Each number is 128 + 24 x the weight over the matrix's rms, rounded and kept within 0 to 255. Layers, rows and columns count from 0. Numbers have three digits each.

# layer 4 attention value, 192x384, rms 0.0306, rows 111-127, columns 192-287
176116172156134142131118092141140129082099181110133112107135108151161128104113131112108110148139129123113123102091119103084105130122167108174120140097150106113069140108170141147163107119115102133132153135128143103138146099106126161107150143159095115115159097130131086130074111089105129138
121138121149122140145112132121153110144093114083108132120135096138129165143188081119110129096122123130148084150086111132122096144146112138086101138112185096132161126155105151150117151166101087082153119131132144138170125121139137137118144117151120109125137127145107074097120163112136124141
134116085188117133139134093165127111104130138107140149131109130077119156114144119152145128172132131150149153149139128107129130113116131105151120147087136120114111100137104112138135133162151136083115118137120137126083139127116163123112131147144128142140113097118116129108107133104146094104
120142132115154137112139138106171123123117128133075118117117117105126124123166105155160114081127129108117107143103133112129153127104158148139163143171110129153186107152181148105111110123126105178119114127136117171138171130168152121157103202095115110126143107112127167102135131126144144134
136141112111098125102119123111126137161134103127140137158066147100082094140111144102095180134139127168102134108107141093105117128106168134143081109070094108125133128093080162137156125157094142090103135131134137073121123145157137143111124141102157146124113142114126145140122108128142120158
125173139073142139125116137182135131135153132139166133128176156110201152131140195141143175133154125083066148120182111099119149132108105106082138138123111125057110143131121119129147114147114097093140107139114086105102130082137137144151150136131149125133145147131126177091135174178112155112
130153149104130163168171160171149155085142118155111119141103141119064163168150090168125097158159087144122132153123138132135106123137093131084123111133137128106117150099162131102121116125137126139152120135167170121144100140129154121120116135193119097110134118085155103151156146109106120124
112121117154125113136120069112069149127122146090172141129138136133137111136143165124169091099128146140149130132130143121165162149082123138100106129112124128153154138120113157086135147125124141141149137122122144121124092106141093128108135118085095133136142089138135084137137105113138146144
129132166091116128129151145096104163125116102117143108127118132077144151140155116124141153137110145132121163105102112142164130093114114111154105126067151114100132160128128087135152136115131156123089135115103134183137105070149132114123102118158135136133180097122149126144136093095145107131
092146094163125104124148131145136130121119179137130178156067145163171091142118118127122115123122126095146110120140129115133112141171115160129158119127089121113116092131105142107096167126141187149119135118153114151121135085097136149140109146073116126165125107120175145089128112117169100140
131116115149118161122120189172110177094138117127103148133084105121115122154104170130101129130145142075106112130102107142159140146157095140106126147131098153103122166121125125152140109135133136131099129141101134090144132130121120148125130137100082140126129128115139175128084096122127086140
133130149160162099187120072119141125105071094180115116133103151132175110165127136130118160087132127152106111146071116089136111120112131123146120133081126139059074155151160159168121133122122137138126120133155157165158099159125099152117141108111088160116128184141171133096092131148117086113
137132091110086123158091162162097087182160120144121126135132134138125110141110152143096131121112138128138117157177110140103134112148123133155116152091104140154131162168107188099116093130118118091118128153107132099127142123158112144097114126112087105151141135120091147121143133181142134134
107143126127127147134156043152159200109147099119098100116161145100155132116129093132113146148094134101095108129143138146134119112076121160117109136123098116095141124138073118152129126119156098123121149135119144100138134122122109118135116153101159118164139134169157115120098106144094148159
155167148122117092082181124144097132178148118137147100161118102102121147147145129102135138106136120107134119124094141125205127149118125116156174104084097141120106112162136150139147129097123137128141149117123129147108127134098110126118104147122162128127137144102138104175099145133137135099
152102123142102104079146130114117133100125150091126118139160118082092135066134140130129095180141114126127115133091150125116147122077116160123151118153155153097078145139159141151155122115134092131113149135141106117121131132179135128121129150142060154146112139112141158144138106154099147129
150128123132155140119173125124120137155143126141109114108110129141167108128098135097098147121145138169118140164127130184091160102047155118147116080111078141105131118155128107159113110086119113093157148136070132090131133143114155102120132103142124144174134168101125130177142124077121081108
# layer 4 attention output (transposed), 384x384, rms 0.0865, rows 207-223,239-255, columns 192-287
146121108144128083156078118122116140117156086097111124131144123158099137122166140121140146138157122158181105141169121129119137127165096134110126101206139071168177082094123176102112155148165130114150119163092068129167120159139119123103176137122143074140136145211095172171132104132126135190
129120161134123140134139137143111142128132165103127144092126108155160119095194111137100165145120157096112129126124121141130116127124111159092107121152110104111167123194169116117113142082130142112100129148135120118154133109092151113112131118158134111094118170153104133132106151072128136169
109104147099088140170110124085123134141110138073140089140147103067085079152121141139131148123099141098144144133137136140114167069090151117132127124124124080118104171126079122120080121127145110144158139143156087102143099115183112149136111136137144191133131167105124144160136120105128123116
123140132120084172093139153139139160138096177147093135138131128159119135154126101067149122127151133123129138078105167122106117104117142124125125138118141139150105114178123121113161134079126147106118155130107115138104126105119098158105128129132136106143149133104152116193119169150112152127
102130136122148130153142191152094110155146135118096128160139167143124148131188136132130109128184089155158120126147176158127156043100111119164146142078138150136123129126128165103168124160143099114157152135160176111140128155156148104106084114117140125165136113148145127114129135111125128120
145135159129120095105164144114121118098120094153121139124138123134155154120126107135126146163083158106175198125089115096172094154131152111151177124162136152144158109165117120141099142096115119151102150103105143171117131085168171184109121125110097121128119125100129134136109099087110139149
114089141117134113144127127096167123138106153132138114118128096138158112155115098157127110105099128164143154116166105117164123185126159093137138110140147125152135125085116125127150153116164150126123131117178112111177070138185088144170135129131139136095091136143106136159136144141129112135
112147169135101119137134093117142153106123171125148155113080159113097113143152139149143158152138104103120141098145119096119129114124112135122113124106130075134118143128151147127135131119121142103101100132076139120150116124126129129135088156143172204119168109167183115138164103131118121116
142141175107141108101105163138169097087114149097121096133161106111155134106121131154145113102139088175126095112084163151121090126171103156128129141172127130082113066158144140144097138135124126125116107119162118134113162149117134097113148170156121148151095120119080137131142167075158133127
109147120124137129185118138120129119149116083133151131157142132120115131132123143135199174155126107095133145109120109106116147123161097130132104104111104113141127126129141137161166116151116111112078105133143179100139121173152125107097141140110116142114121081127130169127139149161137122113
124146098138147090103126134091136141089131121128117113095140120127149134133126145128143146189102145116131194152141159092119138144106131175094179178120172116096121142113155163131115117124134110143124162070149127116143127129128130112123122123133163125114177138121127153144152140109112131084
090101124122118141108131164119113131115140133128120100130160076125135122133135083133162132125157113154132099105163144192136081094135171118158144169154092093121129132103110123109142174110127120139096131134120094089101119147146131122138155145176116091071123132133124133149096169167175171133
121133092140117110170140077117170145135138160126104172130147072145148123121137164161143154137128111116174115140102172124127164078090108128096142134146118090139130067131144132127099118157125126126174185115164145132110114116124084101152126084092137149155168090142141099118146100130124136132
124096139118123056162100101145102095142123126088128127088113164165104133119116146139099105112175122177120071126109140113129181145172150126146127125165119131146142134136138110125093091094107164113111138115115118113121124127092108095124101138141120135125116123147130144112120102159139138111
158107120136156155148117129091126140137125144124108131173093096102171136136119109135146160131103109140157115117123128120154116125123188137119149141142114140137148099134134109101115150168150094096130130107142143147141114158191110167130154143129136121113122112130116117149128148160166137139
098171143119095125104131160107128138168108103120113112148111155146125138121119148121174136111136093125141105093125114148109106110163172153167135155123111113131153152133113161118112171121160116113130138111076133124149161143156117102124121154121099187130174105141095116144131133132113170135
147116145133135122132089094133127100134116116123100128120166141144141113139156153105113141136156101135127124105142162152130126062115107124141067135127107111127096135130169123144117101144134108122135105131176141123124137143128135118125114095171117182129174128178164106110115122098116112123
106135152107123097133147158149137103121151143129112102088185143131138140167117140098140150142117116086104151132107126149094132125150120099090120155091102134139098153163137152123113118109139098133128175138146114127133093107129109142060114091138113164140049130128160122125126109121089105106
148133144088112143150076128088094130148109118157122119136141128096109121157108150094102122120140108153145136165133121136091126128097092106154129127129146098106117145117124104125158113127143105166078148128137170129132116189135151117156124133117146163155131153152151120130140151163114127114
148126128101150119112145096202136099116126127156118117074133120185105120139144142095131133139148172130158092137109139153125131129132103148136149072128136136128123099102138103119159102111092127132166140096167151105127181148133153097131127128082062170139076110121144135108132144139158155125
128115171143161066130122111117127129109115109107143127164113161111121098152147157115120156156140142142136144115153121137155145074110110100139136139157145104136148134111108138138096144135116167115098135127154138168115140160121127103152169089124135098117138158140150084106195130104159168113
102086148103144149115085100122152148141096099112132108099127101136102125108132114181112101155139160143137130168138122124137120163148143090081126104108119089098124120086111141133127128128119175121147140145093106159128144157129092083095176194155101121117123162119137111130076163094106129166
102085124176106139126086152126143134114158162123134161131107145095124115187151131126155131154186127154084115161117131183099114135174151114168144106118123119166094173101151186098097168168136154092126140124127131105107116181106133100143144130119137129111143142159131098141137115112136121064
140157114124104136088135151105099107149138123157128123109154156143088137085134140117137111149094141080131149152125140151112125135116082182150120088126117147141110094149140192140122112165109134150114135135076154138148137102109088116116115114161143105167176128127149160117157133097163109083
138150138177128134122109117102147108109115111142152142095156142091157150141140138073158131146126144111100146138104122173152134114130101149097106137145088134103104128141106140099108109140123199196131142146125099174103127143125113157155161157128113118111144117096086159145133136122130131154
124122135124110112131105145151090130114154115123152115161106102146143062103092145116146152139151101117152150128142139137144149155133101112130131128141142129121157126127172122160142159127111102103144164141112109127137147164102115106095073092156106170140104156129135105118142123173155168101
156115124145154121165113133175123173144142120145130181147118121078112114077150141114118168174128084157082122107075175106173111119111103118108109134148139088100132074084129137145081145144144152093133120109113107142071115085153124117126127134141136118122184130117129145129163088127154143157
116113132115130143133162157161121175063171109149157088164104103077099076090175139118189160102117151125175085130098111097114083121133147108103125097146120098128167104101169139113131173140103130063144115160094162149132175098192153059086098128083153095163123084122152052093141065152115103130
129110096097121143135086115114107141072163169117102142094144146135124125126156190163133141096086145162127144125127155101116121139154132171150107109125138161179112133098146114146122160164107141135147132074142154169180112151107128122151086138165145128146105156103102112111082089094154065117
128143147121159083118108091129084110157122112082114131164081157089163150126122144087141092121113161152088138125100084125114119141133123147133098119137163114143125091109141115133114166126106140127129108129132108176106147098119114105101127167111184157152102126120130145164140137145136103168
120117115178149152138158154191136122063105123170130151072113084108138123138125126131150139142128172098164140113175106106136080123089117141154149118112109143169127120070135144112137147114096148100090108091120137109123141151152126153154101187136094100155105097117107062131119149102093123133
127119103145105101111182101110135130175130110153130084109128153156070081091151173105095122122129167172113149126145121177090134143124113111108127155132153120120127151098123123138134108113120144170117141104093120146114142134107159114110123101126132119114119136110181173105103114120139135105
129137142150133122114162044131082103131181128172166112138146113088099101169116155115097138116103153129106122138175115129123134110140112100084116092121114115116156105139102173177105098147117132173111162140116123149137123116084142146099106107101121045116094091158101137110121143101116118128
155121145125150128150159143128125129082147121090184095140109151103167116113135079126125080158098142109125102145139088101162143141139176134134180119173143086139159129142131192143109148172165131091151129099112109116132151075140136097070092109139099105128120168091110107139142131129134117157
# layer 4 attention query, 384x384, rms 0.0251, rows 256-261,288-293, columns 192-287
102114124134113120114135169162159115130157113132102149148149158107111164130143130131128096156138109134135122138103125119098132154149105137144168105143141151118120123127133148091115117147167101108112119152117141141149117148118125123132136146130143097152104126134138148102113150134100127094
116129117125139170134118128102133104135138101134130116136123124110107090119112126110148118118119134132149150140141100133117130136139112150124139123111119104125112124148112127127142131125133153141128126120164154115107136105133121122127105152111106110136151155122149132134162093112135103109
164131135110116114110119110132079147153155144120122131164124142122110126147132122112111155124146114137129130130109134131099109130098118137121127122130110147124125131104174139128128158107127129138112154109146136123115137069150107130124126083128127175104127105136114166118118127068167163102
068134145139116124162138161146117125158115153126104167163179108137180137104129129129134160117137102118109139132147127147149137123138112116155176122154152138111146085104163123125113104104144116115141108136132115130102136068109133139158127148171146123129115149086117136128121099159140131141
152132075137172101126109127098122115128128101115133145146134131135102122134170115114136117147111106112108160125122127137128104150142144136138128134109089093134132141127116076140088115122129088125130146101131114179086104132167165114172128127123097128128179119167129126112158127080165108132
125150104142135127103123159113122137142118104120151114089145137167109112142123167124102122155120137131131163132134145152143090152168135116131088115130113111139138134143090100179120156153128093171155144108136071145111115130171111080079127125177136146148139105147122160111143173081123146136
144140106146117157136148145124147145111142113119124135128164114132157138142109110141140129136103077122146147131121149136113115122136147140158147102125108149102104166153090127131142140092134145106138162130113149129136159152109116126152107109120104119122113116174189119164134098128129160155
093116144126126131166100127125131111135151137121134106145127109118132133159150150136116138146094188116090149117150111098124118135136150142080137117143141112146130117087141091130113156090130137139131138141120139168135070125127118142107160123115138131132127135113140097124115140177116147117
110093169095121152111123155153108128116127148121114131124090133128114103105118134156123108102132167136141121102140118118112118125115134121110101170122104142149079116128146175120108139121146124088100145108138145127110127065114128138143123121134117117110171119126121134120131085101137140137
117104151130152128137150097174146161142090131136130160114087107155125130114129132135165117115108112122156123128149110129156142123133059167138166140174130179118138109148119106142143127084091116118095113115077165082123119101126178125127123124132084108179166137116123116162146112121123126105
131112115112133145115052119145115114110095129132135102147132129138153145167095119131113153107120196077091075143048155118113113114130132121142141134093122122150121119123157114191164155126148123155151149117157133159128054119127132129153088161084146120133095130106104115120149168114096116158
171131128126132129124114156136099114165175130112117093096135146138130122115098109115104120124130149106098116121110126141135129128173120100151132109135165139205138118111110101106117129153127103178187128087119092211097136157131118162119120134087102126135096151140120120117103114113132168118
# layer 4 attention key, 192x384, rms 0.0252, rows 128-132, columns 192-287
129138139136111125120086106112126126142120129125137117109112127150115114152150103132127162111131139169167131121129116114164141108126118114090137140112119143139125137085118113094098123132143127103120128093161110104103177134124100123104120170126129138114116120120117144171174147139140118137
147115117127139115127163137121151142112128109141125139085131116110132108126125126122130112137132124077144084146116139128113121141139132134130112120120125097114117134143112098129130092159113098144122128147111112136120176124145149129127123096143133153124115067146132133138140130122141139109
119136097148146139128122109133119130133116148125144111166089129156100134156140177125126143128128137148168139129148143107166144114123119118114114145151128109121126111166136142145139158115129147149122135142119121137118116152103122110103142128086137121111159141089135102133133124151086132144
128136149129117137125120151121109118129112168113122111135158134113107123135118128144129108099105127137128138140108148112130134133157159130140131118134112098131121159121150147118096182162108156125107131131149136118134113171126166109131158173160122136130153129122125117154114131137110100141
155120103145116129102132143104106098114191135194132157094108144091149143137105135156122097147152143060134095095089145120151113144091153101101127083133135112133105153115088123090096096187154135118114097128114120168076124115140133150165120121114149166154105121116098110159136125140108117098